From a checkpoint of a small transformer trained on Wikipedia: 2 heads of 64, 148M tokens.
Each number is 128 + 24 x the weight over its row's rms, rounded and kept within 0 to 255. Layers, rows and columns count from 0. Numbers have three digits each. The size before them is the row's rms in percent of the matrix's.

# layer 8 MLP up, 768x192, rms 0.213, rows 0-213, columns 64-127
103:104119156144123120132148132105121125169113106090096146081150150086122069156168091129127085127102158143114121132166170095125102136155149104126161114141129105079106144090116180120141148112087146
101:144160104141127135134107163130132113130143108132163089099093133180112143139118117118085148162100128153117161158124149124077173079089110125122074158167086135129115127136121116159119135161126106
099:140132112158152131123079102106123143152135143159153124145107088125135112108144153093143127113160141090128103152104151152104113091154075096125132090123151151141107107143117152141125163166092132
093:184087142114116158138133122128120176134154141106136103120121100147158179130112094122132154153128097145104142127146200107115151212132090109153096124102104129137117139127150155129105165124153151
088:137154166117161135149102115159097095162116071130120147122155152111115111131148159069127097119136173154112144169085095127093152101131140173165110084135122139126107104141133143117099113151120132
102:126123107152135140152107148168157107146141069132108079134103127124154138142121130144112163125146128137138146105112118138104135090106201113142084122107178102109129161148124144117147104148104124
114:156112126093053132137102110146153125080135142127109144143134097148134110122087127136129093147087103152136155155169152089117126106144091193142098135175141122175131101115145150157132156105153141
108:130132078147087135144168167125169122112099125114105140162098137145119164114118151096085107113105161188109106142157116128131164104109125116122116112105126134125147178170105105104101172124099129
102:085149084168126141101090142121143118153104081147145157127133149121119089116143149108146123135161149136103159110124134086119192152120156146086084143083118142138106121118126088102112134155135147
119:106099094134129134129187144129163096152114126122108156119102138093157148147100123123116111129124128168113073064107112123098147045164121161135119140127119148154084110145136128146167148121104146
101:146158114136089159126145142141094138137122107097096144142152110124125126148111120186133152133144145145126118148119135171173155112094117103109108135135122122151170075123132121104132154159094102
101:118152142107093107124117144144131146121118144134125081121124112122146132183157131109136171160094120129138163137114126134078143138103142102118109157116120112107100106116071142147104136147122092
100:109122129094087137133164177165111153154132109141145113147162126137122082169111102160158150149107129130138098128125095136115139130156112166151081130179124131108118111138098148120113124143189090
098:144145108190165088127133143135141123173083116132103128114185129097118149146106102136130167184108110124124160085105127124126104147119165118118119121087047139112128096139171129127124136136132133
101:134075126120084137155110091118133154162124090139087147155109124145136169095149126112123172141138107161100107116151151134199092110113112130150138150107130127110107173126128141078125140137123157
109:133122120130148138134129127141130115152136116105116129107160111090113094163136148118165129109107176123132136174136153127115068109118093132146136128134086153103120121154097168105126138124070141
103:106081207138139085136151151126163081133087126135129122134131130123119104100103130149145087156115126148088120113119146146138154127125137190103128144090175155131085122100094105096128157110122126
102:157126102143139106112100150144126122113159166162140102130114168124148142172151163133174177156121098145079125157115166105112150113096124160168106106139088085141078159154118084141168112133102127
097:147120140132152144097170156134148150141115141125109164105169106142115102136133091118116129135186125168130127137134173145136110137089151140140138153115133123095084166112152145101153138137134102
102:100154137112073155136157090142127121163139106125101094128108117160115162127094091120122147144080100122117155132111127104108136085145117160088153164140133159116111120134140095148103128118087130
098:116171111201133078158125129150130127104138164109141174101102128122125133120115127185143143146127109089124112100110154150138125141076138159126119101087140119083145064116136130160159138178153141
101:120148166154132103095123117089157136182080126139156130168120125136083098105092102121134128135118120147117083134132090070135121099120106127130127145118158143124161143120112121141142118107105118
093:124127131116106102103151104173133161138148121121124155171151128107119157097136123152116152104091112122151147143050183111123111104106109183103152130134121098094165117167119156158126138102127163
094:106141171083174152128094110142171179170122137106148139123157085127095121122113118169127152114138134167131091096156158085138127161150129122094092150153125115133121131131136178155128171131125112
104:128093063118117154116104133130110077121165153127117116091154172128085141148155136113143086163164094110127097121100112147118130151119124130144128146144085125131132125115145166092136122146142117
101:162149108139145149087104102090141101159151141187105185114106105134197140124150134141107147129102155141117125187103127092139174139150133153102134133103139110135132169129111128121134097111135094
107:126088169141081159124141133123141092127130143133149138131124092134081142173099110128113156092139101136115101165073146132127122125103137112106098145100143092119152128121143100143144135171134142
092:095113142100127132064123140088108143127106097160087117103097128126107137086119130094143138124121123151143139127118145159112137158168161131131113105118143144130129099148118099134166166130118051
098:139117099147156134147158095163106142131129107078161128125118126151154115131103101146105119076138104110139120129134110115102081106140118127148103129162172161108124099135129129115131112124103141
102:179129134117133124110130111140118150092103079132147100147110089130094126101108127163133137094118119153128113124136165116121132179147119081143085088119130153092129101116117097138054136111144118
103:151101081110141113131160158126136129172178122132141133090154158166123140111124146147131156135130117143163158146124123116103161162125106129134087151102122116123169158087131152102122142092103076
100:109113121131108162131127113142136103132154136124109163123144114138067113116143131153108115142136195099132133117136146099112147133114118160142146090112085147104096110101104093159103126108119172
085:112170161116118099073136146131111116101147110120105098125109127132105098095136165161125114115146155162138099167174116139140086180145131138104184090113133088120161103117096091125093101144150129
086:126103125122147109093137129148147128140113120147088157171128099098107135137156105131114182148132121137146140128132154153130163161135129145079102089128128100080104126138135151086080132165145080
098:151089148109153158157130135137088101113086121159097160118125127160138153113112116094142123115140085152103133160169120111125105122182103145133144130151145098086151131125112146112116173110109114
104:110077127162102145138117123150120128156117085089094108127108114133165135105146102086093130153170120130109110111168105103164153134126112154136105113078123162145087139139138113129131115097140097
095:138109141148110120127138167127124119123119139118094102076121173126107153132127109150103138165146147122134146128140136136098128148096145136117115093160129141156142134119110124139186149108126114
100:127137137079128135170107091139112126128116127121142147142119132143112128180115118158126115161138128149110109060127127184121101136139131106094146142124133094133107095146134158122086125160155133
100:121136087138125125146106097201118137129113143176146161132159151115084131129133149177148099093113122134111151147153127092125146105120138108124092136172116155127100101120112144124155117097179101
088:072097091117198124137078156130146131129126114121125131121130101140150152165171151104106118158134109126114132135138125143110136087129127120158142110149129145124084107094121104095170102156142134
078:139136125164108097131157128106123147121144126132146148144152107150126115087112124137100129140164136155166127123123163129121118134129125157157173116137121093113164151129108155092096136118129095
097:129114127156086121110092104110141136138151061102141166148126164140090148107126104137154085129123071150104094132122161075099144162135126117150078120137150143137149122096181191121114158172130108
102:097139160178162105108134107160112098158112150123112159123142155111097110113151143189123081139107152095192138090158145131097127098145136101155123106075131146114114135128123177154117093111140112
095:107174151133142140118107133117135102130083135113152134104121101110079121153099141085166132120139105128118126170132154135144136079151096101185177098108087161131118126107161155117163106146133149
105:160104150150120138135148134112109097131131148121124145121133111095114131160095096107117145139107122147127096134162129142116139100158156154141161159188143126131139133130133121144122109130138146
101:113112131137150136113092124136140114124118153077129113141062111157127140170103133094137145127105152128121070135118136115122167095138167132126086105112180149116120133116095114139208180146108117
099:167141143135127132181161118152155126151128145101119147121127107133115121131153129103087134108177136110079124116134121171118113082127086160128170159078121077090123143143082101147135123187116137
103:131123152107096117109144089112129080103114155124082149107131123129084130130129118090115137151125123111150108103136108166080155132129144118114135101171150131161118138118200142143118119167134119
102:114113139094149143126106111140120161150145084145158152115092123082114117152189107086122106148097114122147128134143127096107144122163111093110145147118127181081168056113137104129140118099148118
100:125084104179151129126150154131082103156089139142146131126132130117148200142152081136148122119132116156116135092138163122118150122134095131146110132122133157143142157091157128111127167099116117
099:132093136102145138152144104133115149104114143142122157168141116137094113160153153170134155147123111145097163117110107139119121118155160126168123113142067152136115139119124122146090130127133117
105:128136109142136151110115164111116098104130113118131153133141127100165147146133109174122118127106153103086127146086101136122171144116089100129164151083121117103131123077089125137165111160134161
084:104116107147136129094090131124117137141128126096085126098173110159114104168101153120121120177154173111123151104130128134138155142104156148121115117075103088160138131088169138148133132167090121
093:147089159174133152113104145131132124133101124096122162146161112131134139137156130076090151164108115144113097123117134099150150143099138166155102139088153143097127149137128155141118108121144087
087:140125101102110155077092104117126149156090131134101120139172149128109121127140093108183132146148111091110167094055162096107151121112140151130152144140101100131122126113131094123117151112117131
103:129132117139157157128128190165137126139152186092110134116083130107084101137105147150117081138141122114131106147141159160115131167116133096126140110107125096160111116164109127132158095156138116
103:145147153102113150092095128113112084146141119121140095103120147120082125152148128097079155170159162142110151089131123129142155146128138118123144109107148123127148114109129140163128130129120082
091:150136117132110087148122127095167071135096093117126107096173144124146211139145163113094147142119127145103144094115125102120119136095171135076134122106103161124114195117165103112164132122120142
095:113156104124147101129131156165137139125084134123147099183167145158122144124104145093126184155120098150143165078151108144102143129128152157151081153092108137116110134137124086129108114107086129
096:160123183138127092102138085142102161092118088130133137140092132131110135134097111184173091117140089149117128132128110073110159159107124169122139134139110132125099112151104102133158166145137134
101:151125136114113096151137106143149143113123114132165144091121124132116124123158110096111088068157134121161180138151141099153144140180155140151141137097127150134125157094123132125097166107121104
102:143138142104112092132101155104124138159097134124136153142130103107141090162154126069124100156174130085118128139102115111139136100126107105105137143146167161179092163139138106139118128124117114
100:139104109139156174176115117149093148064130161145107148151160125167157152122131107088173134133136121152155114092131154106080132131127094135156127150117149178067127147107095160129134116137118126
117:134109151138119145125109134116129120119110160107107187183140141141088131121143145154132127144135079123179114152121104124102101126156099118122148161142123113129115160129126124130078138150142109
098:149137157087143137144122150098137100128123135103125128137126091115132155166157096127113139117135114122075112110113119126165149145118134142099113131090132111112119190125171160166103150126130147
103:099154102125144144142174165155128118128132117099136108149098128114145137185124123090134152113125125131189167169161150137165126144120072137116117130130124134083107132124137139136165123168142156
102:143140113149177109135126092155108074096177115119155094144116083161143118120132120126109155141147148125094113147148142150132113148129133158117148136135183159097137111107172125157120139114136132
089:097100108131137088133110173098135152110125152100100162087102116124164144177151165169177149117117121152143163146126177112120121137136132155120113100156140103135091140105121079124082114149110119
100:113130100154122135104113149164140109146122171081113113129161117172094108171115098172150134087116174158131134099096145139109144100139098134122078150113139099137124164152119111154109166164148175
096:116089136159148119116164117210126154124135118116119086108140127130124099177149119136104135127130123110115134087122104135113150115131134097123136099138123104145125130174150126102173124123107152
103:128141118124124136149118100152135111082102164143158134139074098126144137132125128107092115116166120156094122130142127130115159119099138160158132122149096157148121119140120149127092120146121113
103:140147135173112168113107126174087135108135161145145139106121108101148157129094110114128138093159122113113121112135118152161140161095096112156128146135141153108144085121118128131173139125159079
083:114070149138135096093138117109140092153109096120125126104145123117110098158098113130119104101143152093128140114112197149189126119130130139149106161152120061114151097190144126119153151115154129
108:150125092129167132138155154140112097159112130127092145100165117151093130137148148146150117142076099107147130118183138130125135148105117111114129138112120125123123085125113129144135185122125113
100:126134116149186117150143138135104155158110144114115104145113115145106054130128136115131081165138128175114136132080141135071158098130109155105159121095116148134115118129139157134143118144098143
096:114096108128167142107135172118183120108104170122158166110152101123152145159107153116131084148117135125150129141106130130128112140132083105115154132079140108116137135127143127170144145113172091
088:099104135114097126113168150174134150144053120156144087088093115132140147145120137180123108143136135113167125123120106121156128133136144088129143139161118138133101112091129138134164136149184127
093:128092122138122144135121148097174132138156175134137118100154148141128166147173105155115132137132108109142107141185167161112125104164099104120105132098129079112166155144103095100135080097122128
095:146086106140103135142144152131128140131123149147155118101115152134108143126130132135109135126163145131104153114143161103123106150075101123160137142068132116113109103074115151105125155106104087
101:140085131110134121113119111139157113131110154125127080135148122128155126171091147072070119091092122078126092135110158142124129118137106134137158151121164105170138151090115108098169112100126138
102:133138122117133134134119103087123190126168142121116123148150105120096132081140130158147152142065133137122161115107119119113102148143113151147106154071123147127173094139104124159141169153107120
093:113134119132136135180144119103144137133115151140128186127119088187127134137111152136154082146098142119081137127164115129139116135162103074141155154139157191102118106099108155126113107126132108
111:108090145135135148091098093178136120144093127107078130154094130157155145152152071113142121183182134111102139123103107127128121120125170105179155129123125167139066149145137091127123136122153155
104:105094120077108139166134142139116175163189146154146131131146139121130101104101109143132146109096106093108135118097149138126119136112140155133140159107095112148136122119172115127138157085099092
098:110180140109125133101097136074116146088179172136142144113118110120134192152151152128092135156105141141128115116101139136127122133125091127109117141126147186091140091120116119114084111162149115
107:114128162120139156095058129104160110160136148128152113119138085127103114112140106139104105088062130115123135143120122101110114135114144119102143120153106095173151112149101135171134130174184149
099:171136114178085168117129156107150098170117137091101139148133120116111105167128136104149070159140134182111158145078123101162103153138124105117124127152160119145112136124089102125107173114134115
098:143152158119125085089112153131109141156135106134116130133130160096114132127128111137110133099100148076102077125168107114089145134157097123126126122141131110148133151108162120114158128119089108
102:132152071096130143118107114138123107155154168133142107126160128145141129180134159107128119111126151088114113085122136092107123167148122142154072087108110138111118106086168119136140143125099105
091:119122154135175143127124102184148109110117055141161123119132096115117144149111102100141125161128105124142146140095140081111136169101136133092130142095160094138133108107144129121156129126088138
098:070107119141124115117099175170166130136173138136139149162119133150098119106125133108122123104118116153146091141150124112161136131172173148145116161126122161172124150099106160094110112129134102
106:179133120119127155177077152127116124103130137113197168108105070133140115120122146164106133120122141132132102118084133138128115126090134134112116058112139146120102127087182140146177136113134133
092:140086140168151103090110117179117168143147137103126170122129092102115142148089106126117148122144115137097129138085108129151140098121112135155125147126129160155104130117093103122113121149111182
102:144099160142100164098125135144078164131172105117141111146122119129137098171158126141098162116134154153106137109120147118120099121139130088129146108098073112101153147101144137133147102135126153
099:111105140131141145140129109130176096129129151126130131123133137124097118133148051122134122165114117102125110152139100135142146150153164129115144162125119161121104130118110127148111115182120127
098:140170089124134113136109105121188170129116155104183118085128138087141122139134131143096092119119174117098131116094132133140103115100160176134128157120103135142102120136127168134115154154182170
100:124068078141141175112121125141132119132131158122102131127122114084159157137148094103137140118127105113077150101152110143156083098144120138141108132095150155110090162149140104150141152148182153
104:136161105138140149159141161157120081133146118140129189131148090189097097150139136144148090164140152176127129114112101129141162145116162105079116104116129102126131092087148115136109160147148134
102:106075142136101157159103120127147118083132138129121093133180108111123129113137187172143125148129123167125115132121149070113162152122127084095134134128110127174134142116095118162159113103094126
101:104139134079100127114149118153139124110143117145148096132101131157179138134089125131136163131096116138131122160100098110117114132160094121112102137116103125170138147123056156137106098111167151
099:115124079117122137088158106113152172132174169097138150104152134137112121160145157150153151131103078108115090123143117117143087071101127086114128118131114103127114124116123126110128118120145130
103:147122137104122132105116117116162165137085138072159120116147134145096126106119110128127116106154090093115105130118138161102103129101149115144088112100126104106100103129124160122163092183134101
099:090133149119138159140130125134120154096096076166117178158133128137137147100127108136145104138130144135115116090113124140114103081145169131109137131074124157163151084123137128119134143169195095
104:092112120123129134141112184114164121124102167165137120139125104152099139131112140104119141146159093147107134045123120157150135125148128103141137142089122127129124133139099098125147120101131120
104:122159118133093144157129149158145102132126115103120123105135125134128130157103169190129136129103146128117122107106097156106110117121109172089120131126173180122120097089144110110177134135138160
103:117137137149141135114114117153134120125147128142139148147153135109091087136136119081124128155122130125150126144124141081140094142071123081099109142089112120157090151114086110137135162138091155
106:102123096168112175141157108133141130152126131138120095142127150055132133109111114097096074106109107113178136112144097109102138147108104145114091128145173131137120118148139145125148125149096066
092:127112132121148127145114161105113147182102146120117095107113141107124181128128134088131134139124115121126140166117117145120147135139126087164121156167147136168122161143165099086139148118126136
108:103097086152118160122129141129101131125128095088136154164041093096144106144110141116115148099110188138129069091143112152099145121157095149156115126150123124139088144118095069119161118181141148
103:136115167123153142133129120121116125150099130157133128161138113142081159137125099167129142117120089105140121147125148136109134134179180148167115155128160129134133091095132138131118138089129121
105:173095128140087115153085130152110093142108138132169149110173108111138100120130106128144125085130127120121143119079100128070106083139104146140129134127123137157121191107135109167147131132122130
100:061121123107146134123120136141109131134159150124143117169090141088112143101102119127137090161162148159128149121121115153095131120131146148122111161105132135158110110151091158106092147140130136
102:148120087132128127160210122106083143167096130126117143123137150115137139140104116142097067148115109140118146114117137115127087083151145127151134141160104126082116109116172114142132087146133185
095:126105144146139123156083110099148207160120138152159119141119132132135146173127136130122131099180077145154149101143138137126107110121141142141114154153068151151077137152128152139113114107148088
099:097120129116132161161160096115115104169127163112146121089091162124128144156074085084118156133124113097142131138120097114167127137125117134127133111134146144152157163146117146167172131088117133
096:087167134094105147129101153119120154098154150140161126112141132154138165158151163105080116076114141094092113122140186132101140149101114093153125106124162175154091154078129122104137140145116168
096:101139135096135162089161127100078088123078146130150167125157142091095150129117159107139142139131160107120105050115141098113114158113127123129138109119170137092136103085104133118136133128090168
096:122092123114117144060151109125135112129156133129151158134139143127168127096140143136130119113154147116114109147110067098132166138116137132136128146119120099163134157083149135088113108131162124
106:151085110160146107138108114111112132118180196094117148142116147107097167158127126157094163089148131109163143146137131124126126127145110122103100130124125154095131094080123163115089111146123081
092:124161133149103133090111160135145159114169156144105144139141111118128109107126128107109142121137159121155163153156131111117095188115100150141142148107116133121138127097152076143138081122136152
109:142109116138136143135106141139143131135168141126121204085120132110091091160143098126140087154142144095101129132129149149169132144130115089115125123097159153121122119099088136113143142138127128
098:142119116115134178181119121128134087165141091164153145139156106137129127152087139149120138085113125140113113129091148169144071074114105104124159082124119158151118137092175150127125094125107112
103:085051138133170141122135135100123126142148132150163125121117113143098155117105141103127148108125104103109139160118132111124111104152136128094132119096120139179112155123086137104147143134135132
107:124146113111115135107145130150154122134112094143131179151147140128110140140110101158129105079128099118146105102097074123124150097132088088126143156112121117164138148184165133144126105149111094
109:116142116082154117139144152122125132145146185093119129158150140147124118119132140156146169145120111178153133089076122132118133107137156131123111181114110131144144130112106120083119132128132151
099:090140170158160147132143103130122150155135142122148117152107130096097091186103147133092123149120069119120162121140095146094148106119113101149133127127112138133151123165160174130134179087141149
090:132099145120095104125153122142113145121126152142098156113118110134160122128148093133133119159151089126088180114101136125125182124129087109103134102140123139178089114134150153117082111146112150
096:114125113163084093137105103139136145143101178117099152138137163113144113131105116157101149104133150119077117143131125141101119089116120092150146086165108118125101146140133170129160124158082153
114:141162127144136116169148097147145139138137142142114131140107137145150157090119123107115088135108090081071113099109132137127184157123124160111137086137137160116157143118108085139107136157131143
105:114127116139119126113109150115111121165106163108161140124131141135141131131122175124126108142160117134137154121111129120170152122147056123130139145142112127113131088147198174086165151123109109
098:136098118134140087102150137136146134128113113156126137135141160111128142134087139143128162118133114137146122168096184116092141092122048168163119127110105123089156127153144187123148104146086120
107:107095154139135131108113096172090119122152092144129179125145129134139078125126069135092144126117118140096098111108129135139142071122116137192154153116129128130115150117124105092101139171128129
100:086149134109107123126151124170095170155124105056125136104139115113170118157103085148114152136152166094140152146132169113141117144123143159141118131108109149150120185129104135152091159129163090
105:086161145112135104161148115151106109113116129114135140146107116126172121136102140086108114133127109120138158121128131138104122114148157158137156161131157117175097136101123106079146124110104173
098:120123139130129142109144116141154139136152178176159102124207130127104130108131146104101087103160133106128142107178135141090094098121125096152117137181096105068115143106117144138115117118083157
098:141107163083135098123099099149120109130105102099118122132144112106159121160077129086089132143129116115130089101142108097135103144113158110142156148132152102130160120128126117163109112141076122
099:115181119144131119149169152147148162098143092122139113137142122113140092131089168114112107151162114140127126128104075108071087123123110130138148093151114138091119119127124114132131146135138114
096:109102093165163134147083104144151148108103119131102105156139127101156151122166133147131133104091075120108154147126101101133167148077145121088132159123116154145101137163122120142183093137139140
107:087123134161101119136125174158133090143153110134113134125174092153068108175110112120154142136130156149139143160128103126144169143104076127110133116076131150115160134127145126163097158099133147
107:139122121148126153101124126162124113122122167115102123148159107105119119150066132128115130109107099115127144144181152121110126126164100172117144067154118141155165114128119146134116112112168156
106:135148125159156117176099113140135123101114086128085113150140108095155129110154129158149109123148114128165113087130146124109155131146147135146134134113147138156116140150110131115156097182137144
103:159129121116080156103122100128134136131175147151158148157142148091137150085131112091109093108123144128118104116073157141160141122120116098124163174105138111116124111147147132100128182138144165
098:152081100126107132120132109137080131114162107129157136114135112099082153119095126075114116142122107080145098155150117131123165093139097111177155163137132102120156156136108120138126164149089142
098:132100091182064185096126132117161101145176112097089129090107119133124162120142136116127166120127099123151122112183160095116117134072088157162123112148134112150132167100121142172140144102168124
099:130153120116112123110165144162098081138099155184133138144149098163089117123128128132130126175136141139125071139142173118128154144156100124164145103168106141140061105119187125117141102126126109
105:124109147134151114152164130148141172170096147128106117124137146109116161183113151130091097116169148164169127127113145113126137135157156107122091174166155138118151127114127135139149152142110119
099:125144114163146110122174137120127097167128129167152118145145105159134137141149119150133114149080167146135145125164153114113152129153113138070099122063154100100135122079076138135137159133143155
099:174127109141108125108154126121110125152142157129156125138133124106112082159146136130135132121170105113075165105163096093134112169128133111167147105104147102125132132154103075152100161093107117
103:125117099179106133126098120112118073150175122130118094153127142142094132127138139172151127111096118131141095136162114134141109177084104130134125118098152148108128108157138127117138097084079141
099:163161107102131142107098113148121177129137139154145154116127107146159128118117101119171120129158084124154163109116111113119115111164139102150127140154133132115164185123135131163079089137129152
101:149108120142111143132143133104173149140168144110124145105142111110128122151131160126128134144125128124105124132147104194113111150129133136155098165137150118125068105111103117119102138119144111
090:150108165116114099123114135107117120129100114087077133107148127143127150175141148129105157121133123111128135136127146114119162162128103139115125160152125111158097110109120138160121120102107129
089:080150093130108108121149110148099139122104164143192081170133153100160090143110119118145154094125129158180158102140129100083084133167128141124116123103146139134153146138136108108138140124102121
106:121144087172105113126097120161138083148123142146135155102121121109109130152148145132079130112124120160127119120133108061157109157107115107108132115140109171157145124132080116158115123145135099
098:120118149133096113122111109121130150139168127087136145124145141111104129152080142088103102140133106123111167105108153155144132170140135086107087142135131151115089128093139174145087157140139107
094:139145107085097118077106111134154100120131111146152171143159108129141171178097153136124170104095113105125097140102115110172114111148077124132131143151116124136092142140163098094124175133142163
105:107168089132094150141129127124121145122132125161119120172129153119117136174113165187150090124157104109152128102133146105106128132096123138143082096090137135136161085117163100150129123127133177
107:103121089142131160097156115106136142115125133165156115109159092152118167134125144120129138151161114103080107132095134125112125137110123146114155168119116132088111105167163128096148093130116131
103:133103141141143171134095190116135094145146105075116126130147137125171116171102173128099136140133129130094102105112104099109119159127138100148107136105113118139136139117126100105105137075125140
097:088129090116155144138143129150085112130087108131150139108132139128159150100114116162134131092146114072132139185132094149135150097097094113121154118137117161140076109100110138145158124125117103
109:120122118076127106127183123138104114183109122112114131147189125129135103085123162139110121081106149126085138120119130123187150127165136122119125135181100160086147072155128137136118160157135150
105:120106104100113127100116103118161113153123129161155141128157134119162158150110123123115164150119160119130132112127138094113095126156160096087131135096150128101119139106110116150146155100092135
101:142158143150104128118154098112122141125128138096106110160158103102139154141109155106110120125120114131122126112098108131090157142109139142139141161114165143105139084139148115161091165160129126
105:145108139140127123139076102182167120116079132101122131126169120128103140136115098123121123098147120109135143114142180152123124091102121112120145137147153146157129142107121166116126149130136112
102:115120095107113124167162163148135148145174100158115133073144127143103100139082112156133120144173148101096132113158103143120159156114141131142103166105133124128064117094121111091131126129136108
101:149156168174134101157120109097124100153123148131120124100149130076138149121135109135121144126103110112099147161119135063074131135160130152171169118114127173144124100132101124085101143092147137
098:148156128117139143116121131126084119158121106103136110157121122138153120153145128124133168130143115139116155111118133157122130107129117109101144132125159161134161112096136129134091075141119089
091:114167129156126135109122157109173139191128171133124113151166137148105135133136138129122120155170148081128149098126133134139154130129132142110113114171127119132062106140133153122166138137087127
096:124105184193148131118097127125111130123131131108142137099110133108167125102157115121132126125129143133158115085140120131175095092107063098111102108115083138146134095120094136177149135107116088
102:121115135125153164188154154124090153125085112113152124092136065130135129097107135112103116114144140096140167126169120135123117129116095154122117133063119123145157169148134154160148124087106133
102:074121077144127120141127103156155149154109192135152115180146149126111086143110142125157137089147102127126116142176110129080113094137136125164132107143166153143114127133133138140132123116116149
104:144145151128074094121115071127112132132098127121102158140143125144137090134130132109110101100129149118123126166140173073138098112140117115162126118148115152124123170109089131171110107100118124
094:164156108143092135166150100134119078102153125122091131071111124105147131116115149108103143131093139163091151112107137128117152151120110160165147103154109147157103139114096121098114108157123174
108:102149101115136075121077151095143157161158151119147156140129134123146147124152099137138144117142114107132126091095107143117110140121138141151108165151145101112115093086129104119107141159146121
099:116171158103127109130133101129108143183112127120146140151102132107097118131136107169094177151086134085145140123123104110100129107143160094090133148144154129145115142167080124154128176147099111
105:182113151132122158106119100119124129140112164095133147062119116148176144153101119119126109177122119107141121142095144120151120090092157154141136157112143135126150160187105126120148116123163119
095:136116147135139120133105129127120130121130098146138151143122130111107141115102157099122108124148137153163113097138141123136131188107129105143112116104119124163137168117092112102128143144129141
108:156090117189175134105101089158145109154098150145183166091118142127114151122198120123127129123136125092143089147151075096137095104085138132153121117185110127117101118148117136153152154146137109
101:128120144141145083116113110121092089147186132103099136112128147107082144134165129091127163117115151170130123132137092125117115107176155143110095079086103169133110118121126092080140109156118121
101:120126162137122141152150135096183109159098157133112155080139168107163087108107114145133162130133121101133099150109147118153098138114138136099107129116154122166106117112165103147134166126157120
101:127144133114132120128183108147140126149133118137138114138118162117108111123116100102135172095100092118173145119169173113142110150100135113104097073174098135141117111095087096093094130124095161
105:159112141116101129148118121088135117178150134148149100118159114107112108141161120106136114093140114098100142137138128098167152147135095138116090136114087157159171114112156120106145141191118167
106:119139114153084096138144165171108108121092159122176092076142164123172083123116156136127143130138111149145123124137111094091166115187125098123139145127132138101141112110160148149117140137132110
098:130124172123131108154132118116118170137097119121075108142114078121133131135135149103133120136138137164104121155112139104118132099170109137110173112116102096167153091136133107143154143121091152
099:131120120133126111118150151162115097132136113132147079134130135177131145090170082157128137147137164133136134138166124100121115176153137105160115154132134134157118157127122101122153141138126110
102:092118156106132111137137142099129116083098129149112106087129175167154115145128108138126147160117142127116176099100105150119143131139153154126128150092117119094080119106112127171108098129128146
106:115100149102093116151139100115146169160122170130084066136186184088141141096142111132110137128154124075099164123143163167139100114112089086160127138137122113082125130146127130142114108138089177
099:134121083121120121105110139140141120134142144173162123152160132083134154145160149135142124118136157142132108138134114155139153123135107145151147129117108103133093099117109127150118096118133162
092:110143136125106087141130104161111094136126172144109156120123118112114096121152146107133117120183123077155140106144116178111102161125113112110144173170111126130120149100117119123114112087143103
098:148090089164120152152116174169125149099160125130111144083146112142120143137104131093132115132144166158146157177143083138116140141126156135145127157082123141084086178151130146067136134148114141
111:128159122103119111114141151109157075128128144098133130132139117106120108169121111142134097119139102155104141098120117056134111152119126123081140125134152184117174143171161105132131140140131157
098:193134167123106164138126094086163109115144119147099158140130121132164113142105099123101183148157090153109137125133126145179142120172164142072129132132134158165117113123097068130152110133099106
097:137140134103088144127154146140124113140134116159123155104126137138117117183092099119125100110165088095102120130151143146137089135127128143092098109141126125140135117120175143123156114161114085
092:101144130127132106102148127128192117151134167131145131150122084130118145131151139129150150127140100158145103143125124137134113116181130102165152155136159122150121117119135124136122180108152137
103:135127153134134096046146115144133135121140128130164109142123133134111167151117136125126149134146090178129134080107164107132144119120127140139145152122172134124141177050109138168141146127141097
104:174111121150150134147080093145143145135085127103083089116140123103134139125108130124080143121159135134128083142150124123150171113129129097098116135097138082093115085136113136147117152124151088
098:136143143192143151128122083129094116132123110127136131108146127175119133163121071124130120130111108146100153092128164132148181141104184088095115164156152146125158104120095122113110090152101121
097:132125123058159145161091095124123120148118123168130091098092122100116115116136152091143122141085140107159124158096097099145140111125137096130147116176077177099103106082116134163109099153135110
103:104113115101174132146141136165156086139131118153097117135088140144158165150133144166139112113164152090120168133103133100123112132116133138156131103132118124111158116168132142109121152121139135
092:119116115184121138132115134152096100133120158109184142114178159067168145145106170132147083130154151131155080133129138121117128081133127121127142096129165146142147140134175088113130160160120125
097:125095131138092136097135138163167142122105080111153139124138131105120123086144133124119133089160136159136132156132143130114128130081133135145090137094129122137122168115141103084144122149156126
102:126128121155119145141155137127125106132122128167154121128104098137126082144132146137090149150187095152101134136116155112093111118103115123130102146084165176112136153150139082151109116110106081
110:119162118096097133120141122142113077186122113080122105119152129107156142116104119146160086118117100132136110096124133108139157092125121132120174139185123129130157166141093102149131131087130142
099:155064121152131168163147132097081081172120089114126137161161128119147103152091126139096169144104122103130105154144123121132117122144126159094133094129122131129122126140129127128116139087154121
101:124160141122132088101098135104138147144101137100142108120133088163147153129142140135123133148147141112129141098147143151112167148083098117154130098107088146139103108184140135138133113154130128
086:126119121135142121143115113152129150128088185108122146076130122155131126139095170095157115098165077120157135139177114148101130139131116180149144101170124138172152136145117116081126097090113114
097:114051090135122134116126136103139162143132100116097123162138143133130139128114152110102124139130165135125147145131120127091104111111111167133097139158132162122090176119162156146147144129114188
099:146104136135136127137177110126098148099129103109135099093170154105116150146129098153098148128134109159071115070132133145108104112146136122123137099164107138103128131163128115130128155162123104
100:144099150137115125115137118146118118176119139126125158101138133110142163096126098131116129156143115126120149144117152139127126102091131119120113115143124150108155085149126135153127172125131117
097:195171140124120107103165115148155130097125153161107103157136133158136111102100119092082118114151138182110108117135131092091126146161131165153136177134147106136147128129080138141124140104148144
101:125161116119148122129135149111106104187091093131124110093148131050121131152133091129152104148125116160117118081116128145104134102161130126159140148169116107143119136134124144097108120121109104
095:093116104116136146134134124112137164170125081149118121109081128120122177115156100125132133120126150123106090091136131125120161144088117120113145172116169159097108120167148118096160135126167130
093:115122129104090123158138129100159139121143105152129118156124124088167167123118114110130120114072129084121174111131180139165101107135077104169130155154136145101135102130121119161160163168119142
102:104146110140151134128110097128135054166082159120104154118127126163131184124154112161112185105157143156133087079140142151122098079123131079103094150145148115118120107140124152111114097130142124